Weights of a small GPT-style language model, trained from scratch on English Wikipedia: vocabulary 27131, a variant of Adam for these matrices.
Each number is 50 + 12 x the weight over its row's rms, rounded and kept within 0 to 99. Layers, rows and columns count from 0. The size before them is the row's rms in percent of the matrix's.

# layer 5 MLP down (transposed), 2560x640, rms 0.00707, rows 2040-2083, columns 0-79
043:49 25 52 46 42 65 39 20 22 76 52 50 47 62 52 56 52 51 66 48 47 40 58 52 55 45 40 56 66 26 60 45 64 48 47 66 51 45 65 45 76 50 52 40 22 46 50 76 51 40 17 40 59 48 37 41 46 52 67 68 51 41 44 67 69 50 53 48 43 30 43 51 30 48 53 34 39 36 31 28
041:61 44 60 29 64 66 51 42 50 47 59 40 69 61 39 54 63 43 67 44 58 53 57 55 32 55 49 39 51 45 58 47 47 42 44 64 42 46 65 60 38 36 41 40 46 40 52 58 53 34 32 47 55 57 64 51 38 60 42 43 50 52 51 48 66 40 58 40 58 50 53 61 34 53 49 29 49 61 38 36
038:54 47 62 64 53 40 43 36 17 51 51 47 48 58 49 47 43 58 29 54 71 50 52 55 45 53 39 58 44 35 64 44 50 34 36 63 40 48 49 24 77 22 72 55 58 43 62 61 63 34 46 48 62 39 22 55 43 42 59 50 52 52 54 41 63 50 63 58 58 59 32 41 46 57 62 24 44 56 55 56
044:32 32 51 45 42 57 54 38 55 59 41 72 45 58 55 38 64 49 94 50 54 37 42 42 45 53 65 46 45 59 53 59 41 68 49 40 67 35 55 41 28 54 61 33 39 31 37 56 57 51 52 64 60 64 58 53 82 58 28 30 42 60 62 30 48 36 68 33 63 56 33 53 26 64 38 67 46 44 68 47
038:38 34 51 36 44 75 42 35 51 58 37 59 25 68 59 46 51 49 70 56 57 40 35 57 42 27 46 58 40 53 39 52 53 52 45 61 63 37 53 59 70 56 52 65 44 64 52 52 45 47 54 44 57 26 47 49 34 42 73 45 67 43 58 59 36 52 50 56 64 23 44 43 37 47 30 60 53 46 60 33
256:61 34 35 49 42 31 42 60 36 47 56 47 61 65 43 39 57 51 56 42 61 58 41 45 60 38 58 43 44 62 58 54 67 63 62 65 53 60 34 54 32 52 39 58 50 42 33 48 36 59 44 50 51 52 30 43 55 48 42 65 32 47 66 45 43 58 29 66 49 50 71 57 65 43 48 31 48 58 44 42
040:27 45 43 50 45 58 64 41 57 49 35 51 40 39 53 59 63 54 40 52 53 60 38 39 58 62 41 46 53 44 53 66 59 58 48 39 39 53 50 50 46 54 49 68 48 29 74 31 57 54 54 62 32 40 64 52 57 54 58 86 53 79 37 59 50 55 44 69 60 50 59 54 37 47 30 38 47 30 51 51
041:49 71 57 53 36 42 57 61 40 65 59 37 51 50 49 42 42 56 42 41 47 59 40 27 63 46 27 25 68 52 48 39 50 47 46 38 46 39 42 63 46 54 44 37 52 53 52 34 49 47 57 47 41 57 54 21 60 57 28 57 54 46 37 56 47 69 63 56 46 35 76 50 55 56 64 62 31 41 56 46
043:62 46 60 52 37 41 35 42 24 51 43 30 60 57 35 61 45 56 47 45 50 52 39 55 62 81 66 45 50 57 64 50 34 40 49 52 31 49 65 60 41 29 54 64 42 43 33 34 63 39 36 50 83 53 67 35 64 58 47 80 54 57 38 60 57 58 49 59 68 40 73 49 54 41 63 41 45 43 44 57
042:57 58 60 42 53 36 50 68 61 46 47 71 43 50 61 51 60 48 61 52 52 37 53 46 57 37 48 47 46 46 51 84 49 53 49 52 51 60 56 69 32 52 67 51 32 63 59 41 66 57 50 55 56 57 57 74 43 55 63 49 57 55 25 67 56 51 55 44 33 42 36 57 62 64 47 60 38 29 58 48
040:46 67 51 40 38 51 46 52 62 31 43 50 55 48 46 58 40 52 41 25 40 33 49 42 44 47 38 37 65 29 53 41 41 50 57 53 41 61 62 72 69 68 57 70 31 56 62 54 44 41 25 36 39 65 76 47 75 71 51 35 55 52 59 67 29 75 39 58 50 35 34 56 67 62 57 73 48 62 45 61
041:39 63 37 60 35 46 46 27 51 46 44 51 52 57 53 49 49 49 59 31 45 42 56 50 54 56 74 28 30 61 65 72 43 60 50 42 41 55 54 43 34 39 65 43 43 58 52 57 63 40 56 51 37 64 66 51 32 40 58 49 56 42 43 59 53 64 60 53 43 48 21 40 58 39 45 49 62 42 67 55
039:47 47 48 64 50 64 51 56 49 38 42 62 42 32 37 57 74 71 55 72 39 33 50 25 62 50 55 54 53 31 47 55 45 69 50 39 27 59 45 67 55 63 57 72 44 24 48 63 60 62 49 51 56 46 46 44 61 67 27 42 62 57 40 49 55 36 49 65 40 56 38 62 36 77 57 38 49 44 48 78
045:35 41 41 33 53 45 63 48 50 43 31 49 54 60 50 50 69 48 74 37 59 48 38 47 27 67 60 51 62 58 49 50 70 49 50 57 53 61 75 67 52 49 36 57 45 53 39 48 31 35 59 70 41 50 76 39 53 62 53 42 69 50 46 43 55 47 48 69 66 40 66 57 48 43 77 63 45 23 43 54
041:46 60 52 36 43 61 43 35 35 56 20 49 57 58 34 40 52 44 40 59 51 41 57 37 59 56 56 52 69 53 40 59 66 40 50 50 57 34 67 35 68 68 29 59 60 61 49 37 63 49 37 37 52 40 35 63 38 63 57 59 56 27 66 46 73 34 58 82 33 42 58 54 61 34 61 26 48 50 53 42
038:48 51 43 61 48 56 42 44 58 47 45 47 37 51 57 37 51 52 21 60 44 54 42 52 62 50 42 30 54 51 54 27 33 19 43 52 65 46 63 26 26 50 44 58 46 69 45 33 57 52 50 37 36 48 43 62 47 46 42 61 47 61 51 34 65 35 46 38 62 55 54 44 49 49 56 36 68 53 61 40
040:59 43 67 53 42 47 53 52 57 52 41 60 45 43 57 34 58 46 59 60 26 53 48 39 61 38 47 25 60 46 61 61 41 48 32 44 70 45 50 48 42 46 54 54 59 50 39 53 63 42 28 33 26 45 49 67 43 53 67 36 41 47 20 68 59 37 50 40 41 39 43 22 53 49 49 57 49 26 73 40
043:56 32 56 50 42 52 42 72 67 42 36 55 43 60 55 50 55 61 44 61 44 49 59 48 51 46 51 66 55 35 49 55 60 67 63 31 30 54 52 68 47 45 41 71 37 34 57 44 34 51 69 47 55 67 61 51 48 44 72 48 38 39 49 54 52 46 40 59 60 68 49 50 75 50 28 55 45 71 50 45
039:45 47 57 47 50 39 44 74 70 59 30 57 65 53 34 58 60 70 61 44 64 59 43 61 55 46 60 40 73 36 41 47 57 58 51 66 43 49 51 68 70 43 33 51 47 36 57 53 56 43 46 56 57 66 39 42 47 50 64 39 78 40 59 47 51 44 55 48 39 65 67 38 71 50 52 69 41 44 35 64
041:63 62 60 62 64 41 30 61 41 49 78 49 79 53 51 48 41 77 26 62 38 50 54 45 53 65 59 58 48 24 56 53 33 53 35 53 44 33 43 54 37 36 61 57 47 74 42 43 31 43 54 71 30 58 62 63 62 68 33 37 35 41 42 54 65 53 53 49 49 70 44 53 48 72 76 46 39 72 53 45
040:59 30 62 65 51 47 40 49 37 65 59 41 75 68 40 58 36 68 64 50 43 57 49 43 46 66 62 43 67 58 51 53 33 63 46 67 45 46 39 42 70 46 53 46 42 50 48 57 36 53 50 41 59 67 53 48 48 35 52 53 60 50 59 47 63 59 63 41 47 54 42 46 51 22 22 46 45 48 33 46
042:51 57 75 49 43 47 48 33 25 51 65 45 51 38 30 25 50 45 32 51 61 46 55 41 41 54 70 58 37 45 56 42 60 32 49 53 57 68 71 42 55 51 65 40 49 51 44 83 73 46 39 45 44 69 31 39 49 50 22 43 42 50 42 42 54 23 52 56 52 44 45 53 53 62 62 27 43 52 53 49
038:54 22 33 53 70 42 54 72 59 72 54 66 53 46 44 60 47 49 49 54 42 64 41 43 67 60 36 55 63 70 46 40 77 56 36 43 41 45 32 64 30 47 50 46 72 56 59 49 29 38 63 70 53 62 53 45 45 45 47 42 55 58 48 64 63 73 60 49 54 51 73 51 42 84 49 64 59 49 55 54
040:44 54 37 47 63 33 44 27 37 44 25 21 43 52 49 36 34 61 62 52 62 50 46 55 62 41 48 44 58 69 53 64 54 48 67 50 48 40 50 25 66 67 39 49 75 29 66 79 43 61 35 34 35 71 28 40 47 44 70 74 48 72 43 40 55 12 51 55 37 49 36 36 25 48 57 42 44 28 58 62
039:65 53 33 36 43 54 39 57 47 71 48 54 62 63 38 63 41 61 35 59 48 54 42 39 51 72 45 43 27 49 62 49 34 44 46 41 51 40 34 15 36 33 48 59 70 53 39 40 74 39 59 52 56 51 58 44 48 47 56 61 32 56 57 48 52 85 50 46 72 66 54 52 57 39 35 39 59 55 64 46
038:64 53 66 70 40 49 53 66 32 64 74 62 60 52 52 55 66 67 57 62 52 41 45 36 27 33 46 40 40 43 83 52 47 37 39 67 72 47 52 44 49 44 48 33 56 22 46 49 68 57 54 52 65 49 27 68 37 53 57 65 31 33 23 72 38 49 25 36 48 57 50 30 61 50 53 50 54 35 64 47
040:64 53 46 39 52 52 68 74 54 76 48 36 65 36 59 53 68 49 52 51 48 54 60 51 87 28 40 48 83 27 65 51 62 55 49 56 57 63 43 60 43 55 44 55 29 72 51 45 41 39 47 44 37 65 61 66 69 54 57 47 46 41 33 72 40 41 57 51 44 25 28 63 60 67 46 64 41 38 62 40
039:64 49 44 69 55 49 61 51 61 46 48 68 48 63 45 76 22 46 44 48 50 54 68 38 52 54 60 70 35 40 33 35 66 70 35 49 25 37 69 60 42 45 49 48 57 59 56 61 37 63 57 61 31 48 41 52 37 40 60 32 48 43 41 52 46 42 48 46 28 53 38 41 55 45 55 64 50 39 33 64
040:57 49 65 48 28 49 45 43 45 55 59 43 64 44 40 45 46 47 39 42 62 55 43 25 38 52 45 66 44 30 42 23 44 41 54 49 52 72 67 52 62 68 65 49 36 57 54 43 62 69 46 43 48 44 50 38 52 66 46 41 64 35 50 48 48 48 33 79 66 22 45 59 56 64 77 52 49 62 53 42
040:41 53 49 54 41 61 41 30 71 46 55 62 57 49 43 53 40 35 18 51 45 49 53 47 43 44 43 47 20 58 52 43 40 55 42 29 60 57 39 40 32 50 57 57 49 60 67 26 66 56 62 58 32 53 68 58 64 46 63 37 50 80 60 42 64 65 39 49 68 62 43 36 73 56 49 59 57 64 60 47
041:40 42 75 52 49 41 56 51 56 58 39 64 65 64 57 43 57 73 54 66 48 45 77 39 43 40 46 31 54 26 63 48 35 47 36 46 56 69 60 41 53 58 29 56 57 52 53 32 37 60 52 36 42 42 55 84 40 66 35 75 46 41 39 54 55 44 48 33 44 69 66 54 25 38 53 64 45 34 52 78
045:51 55 68 47 52 45 53 53 58 47 51 53 55 45 45 41 53 35 31 39 49 51 40 66 73 44 35 53 66 55 49 53 67 46 50 55 61 34 61 49 42 32 50 43 43 42 54 44 68 48 36 38 42 31 47 49 58 50 57 55 47 36 39 70 51 62 67 54 64 32 46 46 44 57 46 48 43 59 68 35
041:52 51 66 48 50 51 62 46 58 41 42 46 45 60 51 51 80 23 40 54 55 62 46 57 80 45 41 71 52 44 52 61 61 65 56 60 50 23 70 56 40 50 59 38 66 47 55 54 57 31 48 61 47 51 49 64 54 63 54 56 43 63 56 52 64 34 74 66 51 48 42 48 23 49 64 69 49 50 60 26
041:51 42 44 59 45 58 68 63 62 57 72 61 63 39 51 60 54 41 32 47 39 50 68 46 57 44 50 81 64 44 65 63 64 42 38 52 48 66 46 59 47 44 77 56 44 31 66 73 56 38 48 38 40 56 41 51 56 48 39 45 57 67 53 47 66 48 50 33 38 66 41 50 32 65 54 42 44 58 29 59
041:31 47 57 49 62 62 62 37 69 43 70 66 52 45 56 35 64 33 50 64 80 36 26 69 60 52 78 69 49 57 44 55 48 56 55 49 35 45 63 48 56 69 50 49 48 49 55 60 55 54 63 39 39 42 29 57 58 26 30 42 64 50 61 45 52 42 66 53 55 29 48 70 32 60 45 50 37 53 45 30
056:60 43 67 52 52 22 61 29 57 74 41 22 49 58 49 49 51 41 42 55 31 47 53 26 74 48 44 49 57 36 53 64 80 45 39 62 51 41 54 67 46 54 69 57 48 40 60 60 38 46 49 34 53 43 48 53 30 67 56 52 51 48 32 72 52 35 61 55 28 48 41 39 45 39 54 55 30 32 49 49
041:44 50 60 46 55 58 51 62 58 70 50 55 49 42 61 41 53 28 25 59 50 58 55 41 58 66 40 58 34 35 50 42 61 48 61 38 46 33 60 71 43 48 48 50 46 69 29 72 42 52 54 78 30 57 49 76 48 56 29 31 49 46 51 43 40 66 53 32 30 36 34 54 51 51 47 54 58 46 64 26
042:27 58 37 40 48 34 31 40 47 44 31 56 45 56 53 52 47 55 49 49 60 46 42 53 46 59 50 49 63 65 44 55 33 45 79 56 60 36 64 20 40 44 31 53 46 58 32 49 40 62 41 77 31 44 46 63 54 54 45 59 41 41 52 56 61 69 58 45 41 48 36 59 60 51 51 39 66 67 65 40
041:47 70 47 48 71 46 52 33 55 44 20 26 34 65 55 59 45 45 52 36 50 54 42 48 61 41 55 26 62 38 27 50 45 63 59 52 43 62 53 69 73 68 37 44 32 59 67 33 41 56 40 49 45 40 49 60 64 48 57 57 56 38 66 64 25 63 56 60 44 64 40 54 58 52 49 76 46 55 40 55
038:46 49 73 64 38 76 50 65 70 43 57 60 46 47 51 46 39 55 50 54 64 51 61 46 73 31 29 66 45 58 48 41 47 47 60 41 30 52 67 46 72 55 55 54 49 70 59 61 74 42 50 50 53 39 43 53 26 46 67 53 46 54 60 55 37 53 64 40 57 23 43 46 37 50 38 57 44 37 38 45
042:55 48 62 63 54 59 38 55 55 62 47 56 40 28 40 41 43 40 23 50 23 55 49 55 50 47 27 64 51 29 72 53 29 52 37 38 59 46 51 49 71 25 49 65 46 32 45 58 55 40 41 41 39 45 62 45 50 55 48 47 55 47 35 58 70 69 37 47 57 57 53 36 75 60 41 35 70 51 62 56
044:42 43 58 48 46 38 57 54 58 54 50 31 45 41 51 38 65 38 36 58 38 50 45 47 64 27 49 34 52 57 57 53 64 47 58 46 70 40 41 60 60 52 59 39 32 39 42 48 46 43 43 35 39 47 34 53 54 47 29 52 41 30 38 68 28 67 64 52 44 57 55 49 52 51 46 64 62 25 64 55
039:37 53 50 52 33 29 44 54 52 48 42 40 43 52 50 34 52 71 36 49 44 54 43 57 25 65 37 61 46 61 53 44 41 55 77 50 50 46 36 32 43 49 52 64 61 45 43 50 61 29 61 57 68 56 67 48 50 45 57 53 46 75 46 52 47 36 40 47 73 45 51 61 36 57 40 33 56 56 47 80
383:31 61 48 51 62 67 46 46 57 61 60 61 36 55 45 47 50 68 33 58 72 48 80 64 42 65 44 48 66 54 36 59 37 50 44 42 17 47 18 44 33 52 53 46 32 58 60 57 47 41 66 52 12 54 37 68 47 54 58 51 50 71 45 75 45 62 38 48 38 56 50 50 41 25 50 37 51 60 41 45
# layer 5 MLP up, 2560x640, rms 0.0101, rows 2041-2084, columns 0-79
049:49 68 64 54 60 39 29 41 68 63 57 55 35 61 72 43 56 39 42 33 40 55 58 29 64 45 63 49 50 56 52 52 78 23 41 52 70 58 45 62 62 58 54 57 80 56 56 50 58 45 64 42 40 50 42 61 59 52 38 53 41 54 41 33 50 61 41 53 54 42 51 51 40 53 47 73 49 47 68 59
045:51 50 43 57 65 42 54 62 46 44 41 50 40 43 26 51 62 70 58 33 58 40 60 54 54 41 55 48 52 35 56 68 56 62 57 43 48 25 52 59 47 65 46 52 41 65 56 38 32 53 56 30 58 56 48 32 46 58 37 44 53 54 47 44 61 52 49 43 53 47 56 54 42 60 49 70 46 56 39 51
054:75 49 51 41 44 65 55 63 44 58 37 45 50 47 32 80 20 13 27 49 36 72 51 43 50 64 34 56 49 43 48 40 59 39 47 68 38 48 42 41 59 46 33 58 67 34 35 58 24 40 48 54 26 59 42 52 39 60 54 60 57 28 50 41 51 49 64 18 50 59 43 51 62 55 61 45 55 45 48 40
047:74 42 39 52 55 54 44 64 60 56 71 46 59 49 33 52 26 66 47 50 51 52 45 52 39 46 42 45 46 64 43 49 38 68 49 51 65 45 60 12 54 35 49 55 42 67 48 52 26 53 50 52 61 77 59 34 52 51 41 50 57 42 40 46 42 55 77 07 37 67 50 51 42 60 46 62 61 44 40 35
282:42 73 77 50 61 59 52 30 38 49 41 53 60 53 54 47 40 47 46 42 44 55 59 70 30 66 49 47 56 41 24 44 47 63 49 59 65 39 49 52 74 60 37 41 34 66 86 57 58 41 55 24 41 60 52 61 37 46 60 52 60 56 20 57 36 64 53 36 49 50 51 42 31 64 73 70 45 42 48 44
048:54 30 73 32 44 36 36 54 30 66 53 56 54 40 33 63 59 79 65 45 56 38 78 41 42 60 55 42 50 50 50 28 57 58 69 41 49 34 60 67 54 71 57 45 47 47 32 75 53 63 39 52 60 45 45 36 34 55 49 33 54 38 54 43 48 55 58 64 46 35 44 63 81 51 62 50 70 44 42 57
050:53 39 50 45 33 36 52 36 39 55 63 67 53 43 63 50 35 64 72 55 57 29 56 64 55 60 57 62 39 45 46 41 54 50 60 54 42 51 51 30 35 43 52 30 49 58 46 61 57 59 34 52 58 20 28 48 43 54 59 58 57 53 64 62 56 43 53 53 68 52 59 60 51 49 32 48 67 55 39 95
050:55 39 60 36 55 53 66 56 66 79 82 39 22 40 46 52 59 29 37 34 52 41 62 62 63 44 47 49 35 20 50 35 62 26 52 39 38 41 57 81 73 62 59 55 60 52 51 54 50 59 63 33 53 16 39 60 47 47 49 35 46 58 52 43 41 69 36 68 24 43 45 51 46 60 61 52 62 50 49 44
052:48 34 60 69 31 67 60 48 45 38 62 50 55 45 64 61 62 59 46 42 58 46 46 45 56 75 35 50 56 58 24 70 39 42 57 37 51 44 61 48 41 55 54 31 66 63 26 51 38 58 31 36 63 44 62 36 48 30 53 32 58 53 56 51 47 66 44 65 39 52 54 54 43 39 37 36 65 70 61 41
050:34 26 45 54 37 52 34 45 54 68 69 70 49 46 72 36 57 20 65 53 64 31 45 41 58 60 62 53 35 54 46 67 68 49 49 31 30 41 52 47 48 53 51 32 40 64 50 48 56 62 51 38 46 34 45 27 36 26 49 49 52 52 46 53 74 59 61 49 57 59 48 58 37 49 25 43 57 63 49 61
052:37 49 44 37 55 57 46 62 39 43 49 56 38 13 49 37 58 33 28 48 45 62 63 34 56 31 62 58 48 54 41 51 48 26 50 30 48 37 59 55 53 60 42 49 38 47 33 46 40 41 61 22 55 46 42 54 49 45 45 40 68 62 58 56 45 43 47 45 39 41 43 60 33 56 74 30 66 50 49 25
047:52 53 46 56 59 46 42 53 32 54 30 50 53 67 34 51 52 19 38 33 58 75 50 43 29 68 49 39 45 41 55 59 56 32 41 59 67 55 41 50 51 44 48 54 26 49 37 49 31 55 53 56 46 61 47 35 42 50 45 50 34 45 41 26 55 60 58 81 75 49 49 52 44 39 30 62 40 52 59 39
055:49 56 42 24 46 55 46 63 69 98 59 52 27 43 47 34 45 30 35 47 45 53 61 52 77 47 69 57 44 50 40 59 31 26 55 36 46 45 53 45 55 69 52 47 54 56 42 48 61 43 56 31 26 28 40 47 54 43 27 33 63 52 54 45 57 57 39 50 55 55 37 60 42 65 31 32 67 56 59 52
054:56 63 46 60 54 55 51 68 53 59 68 52 52 80 48 49 43 57 72 38 82 29 53 49 61 41 59 44 34 43 64 42 44 68 56 52 60 50 45 55 50 64 61 52 30 69 71 56 46 46 74 61 46 40 49 35 59 48 34 40 39 55 48 47 50 71 40 58 39 49 63 47 57 45 09 77 59 36 49 63
049:39 45 65 45 65 48 54 48 44 56 67 62 58 41 99 46 49 40 54 45 56 27 32 49 44 55 56 67 69 68 44 53 61 84 49 62 29 41 65 60 49 61 42 41 47 55 49 61 41 59 53 69 60 38 62 27 46 61 52 31 62 43 57 54 48 50 50 62 52 35 63 60 61 56 40 60 30 46 56 68
049:45 46 29 47 52 62 64 53 28 34 66 59 50 42 56 33 56 57 59 51 59 46 51 71 40 53 45 68 59 77 38 61 44 54 67 47 51 38 66 64 33 63 58 41 43 58 46 53 51 47 38 35 77 60 55 46 50 35 51 37 56 58 57 45 50 61 53 76 39 52 64 55 68 37 38 33 60 51 56 56
049:29 59 53 58 36 70 56 46 51 50 42 63 70 49 47 31 67 38 33 53 52 47 42 44 62 69 59 36 50 48 55 54 36 31 36 25 43 32 63 34 37 48 38 33 69 56 45 54 37 69 47 47 42 31 40 55 62 34 39 60 51 30 51 48 56 55 51 74 50 28 25 42 31 65 39 34 59 59 65 62
042:36 37 44 55 23 50 45 50 58 55 56 66 40 63 59 41 51 65 57 48 61 29 57 52 88 59 30 66 44 43 44 58 41 49 36 40 63 80 48 59 42 60 61 48 47 63 63 41 17 50 43 56 47 35 69 31 50 39 30 56 38 59 34 47 59 72 40 50 57 56 53 61 35 60 36 56 63 53 52 57
052:37 42 52 59 50 58 59 31 49 37 38 40 28 22 53 29 34 21 76 47 58 37 51 57 63 68 47 55 56 42 53 57 42 57 74 49 27 55 42 67 49 48 48 42 51 58 44 45 70 67 44 52 51 45 46 53 28 61 24 51 68 64 54 63 64 46 35 65 60 42 59 50 42 45 56 47 39 49 58 52
049:47 49 58 45 75 51 60 50 51 28 47 44 46 32 14 26 54 50 42 53 53 53 45 54 65 35 46 45 32 29 64 52 56 32 46 47 52 34 48 69 49 44 52 73 60 56 76 60 39 44 60 39 51 28 21 69 56 73 42 49 46 47 53 53 42 56 45 33 32 35 46 41 30 39 72 62 38 39 56 43
051:61 58 45 63 43 46 47 41 58 43 27 54 40 67 84 58 46 41 57 30 59 54 46 52 65 58 57 47 55 34 46 51 58 38 44 55 45 66 51 50 30 72 56 51 50 65 69 19 64 45 64 63 46 71 67 54 39 53 46 52 47 73 64 45 56 40 55 62 50 62 58 55 47 57 23 54 65 42 43 49
044:49 55 54 58 52 40 56 23 45 44 30 42 52 64 59 67 53 79 46 51 46 57 64 37 37 40 47 48 48 41 57 40 38 71 61 47 63 39 74 62 68 32 62 46 37 62 55 54 73 60 20 37 66 15 29 47 32 56 61 52 44 52 50 48 45 40 61 77 57 33 56 50 65 29 55 28 46 53 53 33
050:52 58 51 64 59 51 44 57 38 61 39 66 68 47 56 49 51 33 37 37 60 50 66 43 50 53 61 47 39 72 51 50 39 34 30 59 68 48 55 38 47 48 42 41 24 55 46 41 45 39 65 54 41 49 55 36 67 63 42 32 42 50 60 38 36 52 28 65 66 59 56 61 50 55 36 74 54 62 48 43
051:37 50 67 38 99 50 53 49 57 59 34 37 47 23 56 32 53 70 54 44 59 44 45 49 49 30 42 63 46 61 64 43 70 48 47 39 40 44 69 67 74 30 51 44 51 39 47 63 62 55 62 48 68 39 31 63 49 53 67 55 41 56 59 67 35 37 51 55 40 35 46 46 48 64 54 52 34 42 42 40
041:52 44 30 54 58 36 65 43 60 35 46 35 68 41 49 29 55 56 65 62 62 69 50 54 60 56 49 56 71 60 28 48 52 64 48 40 49 60 46 37 39 41 52 42 20 71 49 48 34 39 50 39 58 66 24 41 48 61 67 54 58 60 57 71 61 45 52 74 39 59 55 54 51 52 40 30 48 56 60 57
045:53 43 74 65 44 66 60 41 48 28 43 57 39 64 41 47 54 27 37 45 38 40 40 43 35 47 34 44 39 75 51 60 32 53 59 42 58 41 53 41 72 50 64 31 68 52 40 56 34 53 36 62 71 41 43 44 53 40 60 37 54 22 51 44 58 61 46 44 49 51 60 52 60 36 41 43 50 46 48 55
044:47 61 45 51 35 73 67 36 28 56 61 54 41 51 66 61 48 39 68 56 53 47 70 56 39 31 41 38 49 59 46 51 42 39 87 60 59 59 65 49 46 44 47 59 11 51 34 32 81 59 54 62 39 37 63 60 53 58 33 63 62 76 58 51 57 37 59 65 63 45 51 52 48 48 23 40 49 45 63 37
054:49 57 46 55 52 34 50 58 64 67 53 49 47 61 88 42 84 60 83 44 58 19 48 71 60 42 74 50 54 55 47 69 68 51 26 53 39 43 55 25 54 40 48 34 48 68 51 44 41 51 51 56 71 41 53 45 56 43 48 52 44 59 49 50 52 61 55 47 44 57 61 64 40 56 29 50 55 33 39 66
048:38 59 48 29 75 52 46 49 43 57 31 48 41 15 85 32 56 51 69 44 63 32 38 53 44 49 56 65 66 57 41 66 61 38 34 40 30 46 69 78 62 53 56 30 37 43 26 56 43 37 50 43 58 37 55 60 47 56 49 43 43 50 45 64 33 49 59 83 21 39 42 50 53 52 45 23 38 38 49 58
048:36 42 37 25 42 60 47 49 45 62 80 62 63 37 63 54 28 68 52 44 66 50 36 51 59 41 57 60 54 60 44 29 46 41 46 37 55 40 48 63 57 68 48 32 38 62 60 67 26 46 45 64 37 54 50 01 54 48 41 33 64 67 61 66 53 68 46 48 53 38 42 55 48 44 41 58 66 63 53 65
065:54 51 48 51 49 48 53 41 42 52 73 47 45 67 52 61 53 83 76 51 60 33 66 70 42 48 63 43 52 54 46 44 55 77 53 49 53 43 63 62 69 78 61 42 46 65 46 46 57 55 39 66 77 47 44 42 46 68 57 31 57 60 49 56 45 52 41 96 29 65 66 54 63 51 36 54 55 38 47 64
052:54 44 37 63 39 66 32 54 27 65 68 43 36 54 71 62 39 54 58 51 56 39 58 43 51 74 65 39 33 41 30 53 54 55 55 54 50 61 63 55 59 78 54 70 34 59 39 45 32 44 64 65 44 54 67 29 49 53 43 30 66 50 36 45 38 53 38 45 19 61 56 52 70 54 45 37 55 28 54 46
050:36 61 42 40 73 37 39 37 22 12 20 54 54 66 73 49 57 95 77 44 67 57 58 46 30 44 53 35 55 53 50 43 60 46 41 57 57 47 48 60 52 68 46 58 43 64 55 28 55 49 37 52 48 65 47 56 43 55 61 40 52 66 49 55 40 43 38 94 58 58 49 56 69 28 38 29 29 49 48 76
048:69 43 50 32 36 42 35 51 50 42 36 47 68 51 40 77 40 65 51 52 44 74 54 34 32 53 58 44 42 46 44 35 51 47 59 59 68 48 33 34 47 53 46 65 46 41 54 57 27 39 62 64 55 56 62 42 54 60 45 53 55 43 46 54 50 46 56 60 34 86 56 37 68 41 65 62 47 45 35 53
076:51 45 45 61 36 47 54 51 39 41 54 64 44 51 65 46 57 58 66 50 76 37 50 68 54 31 61 38 48 58 42 40 37 52 57 60 67 39 48 40 24 68 37 48 46 63 47 29 62 56 40 56 44 50 68 55 54 52 50 38 60 56 57 47 48 46 37 74 54 51 60 56 44 38 16 42 47 44 56 61
046:51 55 46 44 24 48 55 32 40 32 38 57 43 57 77 62 54 61 67 57 54 46 39 73 42 38 68 45 55 53 55 39 42 55 53 59 57 72 42 33 39 54 47 61 47 57 23 47 60 61 44 48 71 55 65 34 35 51 59 55 65 65 64 61 57 30 47 58 70 43 66 63 44 41 35 51 48 52 56 82
048:56 43 52 67 39 48 50 60 60 46 55 59 45 37 47 69 66 50 47 58 55 26 32 48 60 63 52 42 64 41 42 44 53 70 36 56 41 49 33 69 63 51 57 41 26 38 49 38 54 54 70 63 52 48 47 38 53 44 40 51 44 59 47 46 61 44 52 60 54 42 66 59 73 50 38 67 40 51 40 50
057:71 35 59 60 30 54 57 66 66 72 62 59 52 48 47 53 40 42 31 51 54 43 47 58 47 45 47 59 34 73 54 47 42 57 53 57 54 34 29 32 49 48 36 30 49 59 45 65 42 52 52 52 41 52 75 43 71 50 26 47 55 55 53 56 75 66 55 16 57 44 54 47 42 59 43 55 45 67 44 48
044:48 60 27 50 56 59 55 42 15 27 59 43 59 57 57 67 44 79 54 54 59 55 62 41 30 54 39 30 50 53 49 28 41 36 33 48 49 60 51 34 49 64 63 63 20 47 40 36 28 58 66 55 41 39 67 36 56 58 41 47 45 75 61 44 39 37 53 44 43 62 41 58 46 37 46 48 61 45 46 43
053:49 54 50 77 52 54 58 49 21 24 57 60 39 49 62 47 52 62 92 43 69 32 50 83 43 39 49 50 52 51 48 65 60 89 55 46 41 54 60 72 32 72 54 36 46 69 42 49 79 59 46 55 67 54 43 58 35 48 63 36 57 74 58 58 39 34 59 86 37 40 52 60 49 44 36 38 46 46 49 70
050:70 62 50 43 46 53 45 52 49 47 55 48 65 67 58 53 73 45 62 65 57 61 44 68 31 66 69 45 62 58 49 63 35 34 31 73 66 62 60 29 52 57 40 50 35 55 38 55 52 49 49 54 58 55 57 63 44 53 56 55 44 67 55 54 55 41 52 66 79 54 52 55 55 45 42 31 49 46 57 57
047:47 49 71 48 56 33 40 53 37 56 68 46 58 60 67 38 71 34 39 50 47 43 54 30 66 56 64 46 57 27 47 41 75 39 36 42 40 64 68 65 70 46 52 52 44 53 66 37 33 59 52 51 44 32 26 39 46 43 55 57 41 46 43 40 38 44 58 43 35 53 57 52 63 62 46 46 27 52 50 16
346:75 53 58 48 59 46 46 39 23 37 30 45 51 42 54 43 24 39 57 58 46 55 52 52 42 60 55 56 48 56 66 33 61 49 63 40 82 48 72 64 78 47 36 51 54 42 66 62 52 44 36 55 55 60 55 40 49 40 65 56 41 55 45 49 47 35 50 56 52 54 52 72 49 61 53 53 41 50 54 56
052:36 49 69 42 71 50 47 43 25 36 45 47 51 53 21 59 60 68 66 45 40 51 56 35 46 30 52 49 48 61 59 40 54 73 64 33 70 54 64 73 57 44 60 52 68 34 32 63 71 53 34 60 49 49 43 51 35 83 71 43 62 37 42 58 36 41 55 33 31 46 47 36 55 47 83 57 44 35 44 41